config.yaml
n_layer: 26
d_model: 160
n_head: 5
n_kv_head: 5
head_dim: 32
d_mlp: 960
vocab_size: 2048
activation: "squared_relu"
norm: "rmsnorm"
norm_place: "pre"
norm_eps: 1e-06
positions: "rope"
rope_base: 1000.0
rope_fraction: 0.5
qk_norm: true
attn_scale: 0.177
bias: "qkv"
tie_embeddings: false
parallel_block: false
extras: ["local attention windows", "gated attention", "exclusive self-attention", "capped logits"]
init: "normal"
init_std_qkv: 0.0389
init_std_o: 0.0389
init_std_up: 0.0389
init_std_down: 0.0
optimizer: "muon"
lr: 0.0041
lr_mult_o: 0.68
beta1: 0.93
lr_head: 0.00843
grad_clip: 0.5
warmup_steps: 73
schedule: "wsd"
decay_fraction: 0.585
decay_shape: "linear"
final_lr_fraction: 0.1
batch_tokens: 32768
seq_len: 256
doc_mask: true
train_tokens: 295300000
steps: 9012
dataset: "wikipedia_en"
Each number is 500 + 40 x the weight over its row's rms, rounded and kept within 0 to 999. Layers, rows and columns count from 0. Numbers have three digits each. The size before them is the row's rms in percent of the matrix's.

# layer 10 MLP up, 960x160, rms 0.267, rows 938-958, columns 0-159
118:549501428501487493468530545493512503552476513527503538489427497495485500459524569510473498482601546505490492407517542480497512500510549496544487521529533544448464460382519549596466523537425397486547519559591421541438486523513474414534457500555463530473489585505487515531485477494504477562473536482543467523515527440526540509502454518483514530545479454534504488507521491517505546448477465540494479481503503530449468515438447559444477520452493456426492555471462538447494457544414474
091:454490508498469542498484474538468526481518426455504452508583498485491507438513490520528517393504507548501467505454537583572505485516496550505519535490552467431457555465502485537475517535524474401480577492458555520478520502563464481469444546426489490528482495530511466511453537491544480498515448516495452542584489456547558531408514501557472534448552562522459504514445558526572498488418452568440490452494517529479483500486485531490503519509479516556543471541469514503487415442597423
094:480491527619508518466507518495463502459473451434453518476399496389465486548493593471488523587568507449498512534481538578462479584456497472480459496459489498490512526503537461460507438543500492469493547518520515468458513494517499448494517467516574473579558477477561463584450451529531505459532453513507468457511438490507479511493524596462553500462488530494520477492534480490502475472548489470458556503558573494505474486641469497481533445550493493496490529482426481512455499476507530
116:516555510520544481572492539557493476411524509432572517476514483487532539512492577501507474472548497527577527530481513479508484547504490471448589535497520567494505511503596570487578507546479495540487572492473520438496543484550473505449503484441491611417496499518483438512390513531471469519478472496455481465474450470502484499499512516498555556509515427460503480540545442573489489537487444558538465519425541553493479403524545541483535492491485488468566525558539444515533539472498486
113:474441453589528542517505430508480466536477516458549456490523532539497460501477548552546445496455475480510507518510476532513539489501506525446471516538563498474361535462418519483491500568637525514436538521548520511430492550533526542548558514475540428506536522532531516557495455488516484441503458523495494474497464506525448475484546568539558535490523548504558484471501456452502497515550540518519470528443455474496561520484589491510568545461504543543550560535493517434455497559491447
086:502579493527435552504525519447473558501567433491489469529535493517562566458495528459509461526462419452552494513513530462535584510515506533427577514497441499474503464500424519560471489531550541525538560475494524504515520552468492599499508524538486497537486452496508480471578466504498453467489520467460491559561522598458485551517498507553461500534543599502463453520463509555498429521467441505460463498477473497426484497512569491558459512534515433488499503506460414516533477557563559
088:467469502457470493410500465533452520463445509559488550460563484455547483520529548450434535530525447505581546510461524549466459526500534544523525489498513512543489469556524537536500538449486488518544432527565552497534513529547451518552485434504457516491568490486465445542512481472470491548509490514469534511481497483525470545484518514424503558511361572504485465473447452531493472483485466504591560472548510545419483406455503474487551547445447456566430477554524517502470463450489492
093:495550459552469542446484520465496506460537532451562579492512504498507457566466556505463488558463424508497512554468418547510517536559498523561464516500523540554522537458437586452426556425491471458548481486471458522497491512560438482524498507502464500560463464517567500521500586546470508564493470547506500529545552475497511503496545478525456605542542475525513469481526481549549530466432479519413491464460527432551508477554514509463461475504517572534525474549480517440461532564546456
113:549490418482469498514470482468508571507480534494530527499510530569536545471514524445504547538460434548459502514503458521427503555557501444495547536544548508565497526444506455549495477553558583495520525450510484434481452493442510495443537547443498500479494604471482533558576495480520558483489469522527516487556493519461467545469395550467517581468590526538491498489459480531528495459434453514493473527472509557533538551479464489499512590575481561484518570494518508445501546489435462
104:424537477485479491493554557527498490470493487499555467622491538515478562465578459448484491449523495540482500529464547528465503477588478472596452386511454575546528538529449436529538483444504498480511408603465567479456514482466508535566474449529536529525575480530497503488584466560491511523449502455443512448490530567533519531484482517462498613519514543505502523536501487496486514538459451489525497492474517474508496541566513549519515538491466510505447494503533488504517504539545555
089:566506511435493510446438497465490559516493407446529437521486506501499488553519575553458452567453551488518509477497486507461435566534556459454519487568473498531547440497494490485571476530410478487505522520488486470541458507505532512447484605544419460401469484474540512536538508582463501510498483486377400522529480463486535470510454525508470482497499536503464553497492469506506489527446539541475521514542530476515529476471482579505519516492543548552494448531561473498522544560570468
108:523514506568490484477581485473556521479523487461512545544532581536541473505495458462518457589510509536491530530474472424531474524532501499468489545437477460551435475438469469545549489523495507427514484533490460498392502539433389529489461481526455528536412446580456449485570474551472453503443515439495546564531588480484539469513451525545481510484586513505531409487551482452566498527496471449544550463520500454501461496459491501513496537542500510474495431516517489483482507490553494
116:508500516545483531486450402515463479501580526502510477536438415535389527527467511512566572513467517501505543568504498528494465516521552534440504627544518437455433517543495538531534527488556455481520597544506514504523498504532472528558470557523507557453488471506499483556546548517582465538463430442523519526497503450454494562483474533522443468472506446565468482483483493504541503455452480543443547472512496496536518503517482610504486462496518535511512559511428498484513461540441508
014:448475493578512507496560429426512578486490480543460559511525549447514507519510448522536488529495524512507531499561477549573558522472493487529420544522433539505413522532491576484482471450458541507533467503503491514467493504550553497516473497494466492555475551548528547454522466559535540448535476482553448499437493444467614528552474471479467490550522496436511504498491470482518477528487554558458503517472563591569532454549504591478590526529456496506534488482448445508502528566468450
068:529512489518509517471555498525500529453480508467546494460484587529513506467504526492571536517513502445422428469480429476548493451482521474498472554471480499529494463511544433441549517503433511553446579515537498502505503516442519514491536457509543491537459553482470460559576546495571455440506442570541540544525469542547537473490595480498528483506475487494439505548513421476513480569437486496501460450391457442505474471494523420442586500476574552507542467549519518507452512513434470
099:491462499427560503484428554490456491457530444501506523518419501488496524520494454469486509532458521530457516513473480487500492476539463492413451418460465493522473461465509507496490531509550526502504434441501534550527506546568469575567493497451495444493472460527351461520504489544469543463412474535474500463530515565561531517547512515536513479541513455452454468454476504497485551497509506465491542489441525445501482514524462502478484625479488605558502519544522473488533435547566585
107:531500563469480545422496527486462422474411581528461516491496464457461507511446523439517486481504508518454486477449610532433465525500581446483419527456413483547514508516475481440589593466465495495496517522474488522419520484582485441483473551435474451469527460503491493458463534482488498430448546513468566544516510512513555490541502464490545524496456451447479518516498516479515493540501469544467469564507410513454509476500466496478440453493520551541514501473500534457466518517415448
095:554523444543510468432513512517461475515571525528448578541489526515483473475556449520467567512480516524545551522518495457516547542540452496499497548482452508495544391567519555514559593612508533490518474487474547531499494520462533534528431475430481494491488501453504493504439458499557484492470485514509450488519520523458477529505554496418596492483505569531460478551462501558449494529482547566446442489494484467427509441471484505434508533477538530445500579521487510595456454516450509
106:506445511503497525461494423512530483498487432476527544503469551443497511559426490539579528582519531432542548518442493472483475488461445512486563531443484516494484469470458492520532529428501486508478500472515522470515518504481461515523618480499534510514550515507432488482502481502534496550495427490570421446439610537498482527588496527472601512511518517523522540517462477425442473498438570462516501459535523508526455516446555564525463489458494446523504451539529484406445521564525503
093:546426487562562497432531477563501486435509456464568444550519444536539460523502454457561407484513557571530483520556493439514509523500484488556453496464475409485466438424529502513448489477503495432494464500509442494440513502507555526503485450536496554532572505489492500497531498416461458441519531516525407463477535551517466532461465488542489500460486522486532503527488483540499498505569511505478525555505601526468510489453447430588524547527493524495445529458508413523503504542557519
119:478529501502504499455504502503540506450521576394532521475526511471543459524510547511443525531529480509547557509550492495503502520478496424461542437496535581513468437528510483539538439510469525491620487482547547503459534540497503482527537460503491485482500562508456519594477492573536528530539517470528512458536564529459542481542572476527547528522481500437408516529446411521474438505541494483407493475525576519480478496516481436495429524419450509516538466497464597552443536478480485
# layer 10 MLP down (transposed), 960x160, rms 0.267, rows 938-957, columns 0-159
107:433476544530511457521524516493475518534524530489494439486527494501513500587499501492514518477540551492541550433581484541495470548574495468525503511481559515489527505496389441552499574471505463461432439484509504535501524507504488411518462491464440564459561479508504415545405504519545616517520478475458482513461532515518453475571557534560529493486603456485488550419546519547471537518489577476536487502512525455463430542496451488496482472508465476503493486501576483478511454440474455
093:474549535487478414524553473556500492556492532586511487458527440548524508542492521482509458520513502486516589480458451570498537495465531480454466492519562506439497449522520485491510452457511457532466516501512436467523489447540564583514426570543501606525501482510524482562488515445556426527507474545489471450550482456528531540497505530509551426521504475508503523443529461470547588545458582516547524481484564538612521552475493470506518455515524454523520437509462520481512473473554423
097:459564499491438535463592445488504417483499491456514552498567482464548416527502514524479470523455515530522432404429503514467529581463479408564537464527525532476444556517462469554518512453406491485529450437454475507505538543522509521547521504572475462544498466455474538587463520458405520543555496513507536506470456472531507523512486463499425537490428510513446527474507450527491508475482507509537534468493564457496494480496494583506445480453519489520511567464524462490469485425518473
110:507508466437516470494459504568499500504469509493517477488448495573491523539557524494503496511424462491441402511490582523488460483504500448605563501530480467480473490508551518415456505513527494543443422480538450467513585529537483518559553525477454495541471516516527513429495523525446537492532385570442518498472527453469542433473542468532522526460499493402508493501523511465467536449479457456482538470513557447469464524511435516557544486529539493498437477532578477539554543465578504
118:457518499489514509431590389503463477523530513501495477504482505503557445469408542479528530425549579443488526527482483498441517501565492489524587528561457518562494522575506525439526522520475519449499543483513577498495457517454429496516431473524487503497440495509521510471494548552560489478454505481486454436505592537425484503464557548517499485534445497437465515501472605548476493548521485562540523500476524519567512468514452592534495424531495440499484502501516504439505473471448519
084:427549465478481463474551526480441537473527469554526496493464509510498536573533436453483502431536538480501484492543516483496529465506481564500524463450487444582536436484434486555434477562557470472538465543393458509505446430499488521475425529456483541489502548430529526587460502445452528530554502479536562447536506551511495469434528487463488519465532496432542488498510445511489473506507554466490440553468480515467502471537554502571513494460539514438427540567481513483513552507405466
088:523484528429510470515550502508483476531440506542452466418503593445496524410488437455487434492466544449490493423492568446447546573563514519503452548473523513523471553471464479417437557541486509428467495500516464499476441510516558400487506513506492456501519467460509524545490509499498520454540467491496568481526495573498582488470558509445489495439469465557451533431514505516515439538531575480566482524524440537558513488558494500518490478553503532518452524531454513470518505493593494
098:506452481495508473585531531550490528540539489477498504502439544520472486569520589573466465494477468478458509481514559553549504507541535519515429483477536397511492484464535461499484516503473426504435478600524538475540501513531511557590426405547556477498475508521514492497511480506512518507493500474517534495570591491509570510513509437427449562505546558531550554471438506486511474526552557554518544573540546497481485473501525533488589480407480514545502543524524543508453498442510496
104:483483565456440460494530469493517466521533513523500513513497452466506481453448527530526551588482480515511521446554523497570424482513474490473452418450481419541543481481483422505482442466522473524532513562503485559457531538549522507555571518498578491458437494514460523445469498561520527524587512569491546423447489454572499412424486469481502562548483540563608451486513503445512511501517518421503509500505458506492475502477536477523531473562497445502468452475486503489570471491575482
114:521488493539514459492425578434474573558545497525468514462527487548430457511553507519509581457472533442498494547546518589538456553511549534455490544432560441456505483544468554527515600482497537506532511531491459463515481463517469495512495515569532493489458530510487525434548502468428514432463534489492552489467480441497543509490481566588426544572527501524473479458484503479514528484563432553495584488526561497456528511493529464509469478563518554457476465458481520498562460505533575
090:435486464435542448538501568505522538545424554492536467538515455460491468496543464504588507519465516537495488448470486504605513465411480550532491508494413476547496507476496475523465534587523493526509445440519510470499502555510521539517538441410452516532520527415435488535538513443528556490551534507520571532446501532514461463481483499525504499508494473512429536506477476519514493484444473522601528447520430537545462508530417521497467514518572531462444429552507491495436544457547523
096:499464508416467432468462505528552399535504467445484505491451474436485520450470427451511444481510454441501478544442458556451499491568509569534503481536510471483494527490473568579467486492565549530539507578552537527464423477442520457503539467460430430431487415509462479530541545550555486536495504509529490484522565455511464485514503437499502543479493464509530519451527549482466453532555478551567488527478522480516515526513488492477512472489460472550485465451552513478492603503540408
110:527485404590492516455463487489509537464475515486427460543496509502503505494490523522407505489460520502429527515526464473602526512485544534520446550435435448588460505504433486528540512548499525541545456559432582518435499521494523489486528491524475556445492494511505421496490478491514431517493473505527488549482555461561476421506529534455485604511473514481532480470594514533476506483501477441475448522424470502547443471545534462579494546449467496491446488469501491490549521466439561
005:476495515463450526533520487587493464533499494559476486557484415577508446491445536417588434527492448465501480484514480543503405495526552557417488446450582561477583538483486432506502563533454433540540501559480431477494516481554430525539496498503477538450526478423533519518521503400518514434513578519519512503481502473501416555501487532488489507523492455568461559495523511462500552488518533448484503529495484495493494596511498460469438506450544500500500495512514524467465513472515519
068:549489521441555500476555507520509479534460504627500487470462416480464560507459507533459495554545540497429537511528505498478465492507484503498470411478483478487505490519514564531481528542466519561546478489512490467456534478521500514569511488503511541552570470467602500498479474512494464522548578475505449484534508479455512487439435526495518466416523435540512468542421514435440528474533509444521538452582505496604492469415436567461533505474554478433510501406487519515537501479476535
103:460591503484465529496533542545489512461429445479499517514486543537494595505475489518468574547501487545515473500495440469529466509534543527458419456514397520529486468472486557579520437470418503472419511536507464470497537426573433528491489414476465554516524479513508537504473485463446498524490570520476465477471443514455603537522479436447528460505522465581531491534516528580543492466498494538520504568445584542475460482487462481493469445534555482527457521486489499505540466460517505
099:509528452503474480456475539491523534474527557471565495469552476521549461542481482492449465599471550501467559505488541603530504602543522528499487457511491469492533406513461521482557531505490508551512574473498443534467487492510467431507473442497446485438427440528448512530493447549572492484437480438562447498564456537524536484451570530511517395453501467459489471491515570483466492486480559475513408510489557487491493473521508512522460514462523501486515489574545490475528567538567464
100:502581495520531473492457531406525479527496534512517430474497452474542516528504542545513500500513505551526578426502541518582551484466553477471495505544602517442507472507515464539491472612566475456519442505515460480569458434475501523501461547501495531546547464477540502492464520483499470506485478642474492519638471499513425516434501475481533472498464545482516472568504531492474504493484500452490486518517481448528458471516533573515542450591468472574481507520529511538493486478438529
128:501451481493388522482538454474535447580535511496440478470445513567498549502453532533481603481519464539561507556529503453396595488468562563548580515531504479474522484509420479479488551521502600529489546508447449440500499518457520498462537429524516486462479496506516469493444566541479483516564481507549515513541538480593458535520500485496561445532495514492464491545474490487440476511561493448540521488513405519454509501546494505457459451549518506474452520538521501515519449479494461
100:455520480535481512489576454604506520516442498482538448517570519487513589571504499545459485488469481425498499443531536534535521470461562499524433466571507531499416491497424408506540519457514476467473468396516535442543509538498484488486439526532512413477560535492484488485516540468490484589536528496509559460426525496538516536471477500484522489471509471503466546524493488519511540449523483505511496550486489526573521471424531436496476537530515495451547520503477618460517462526605498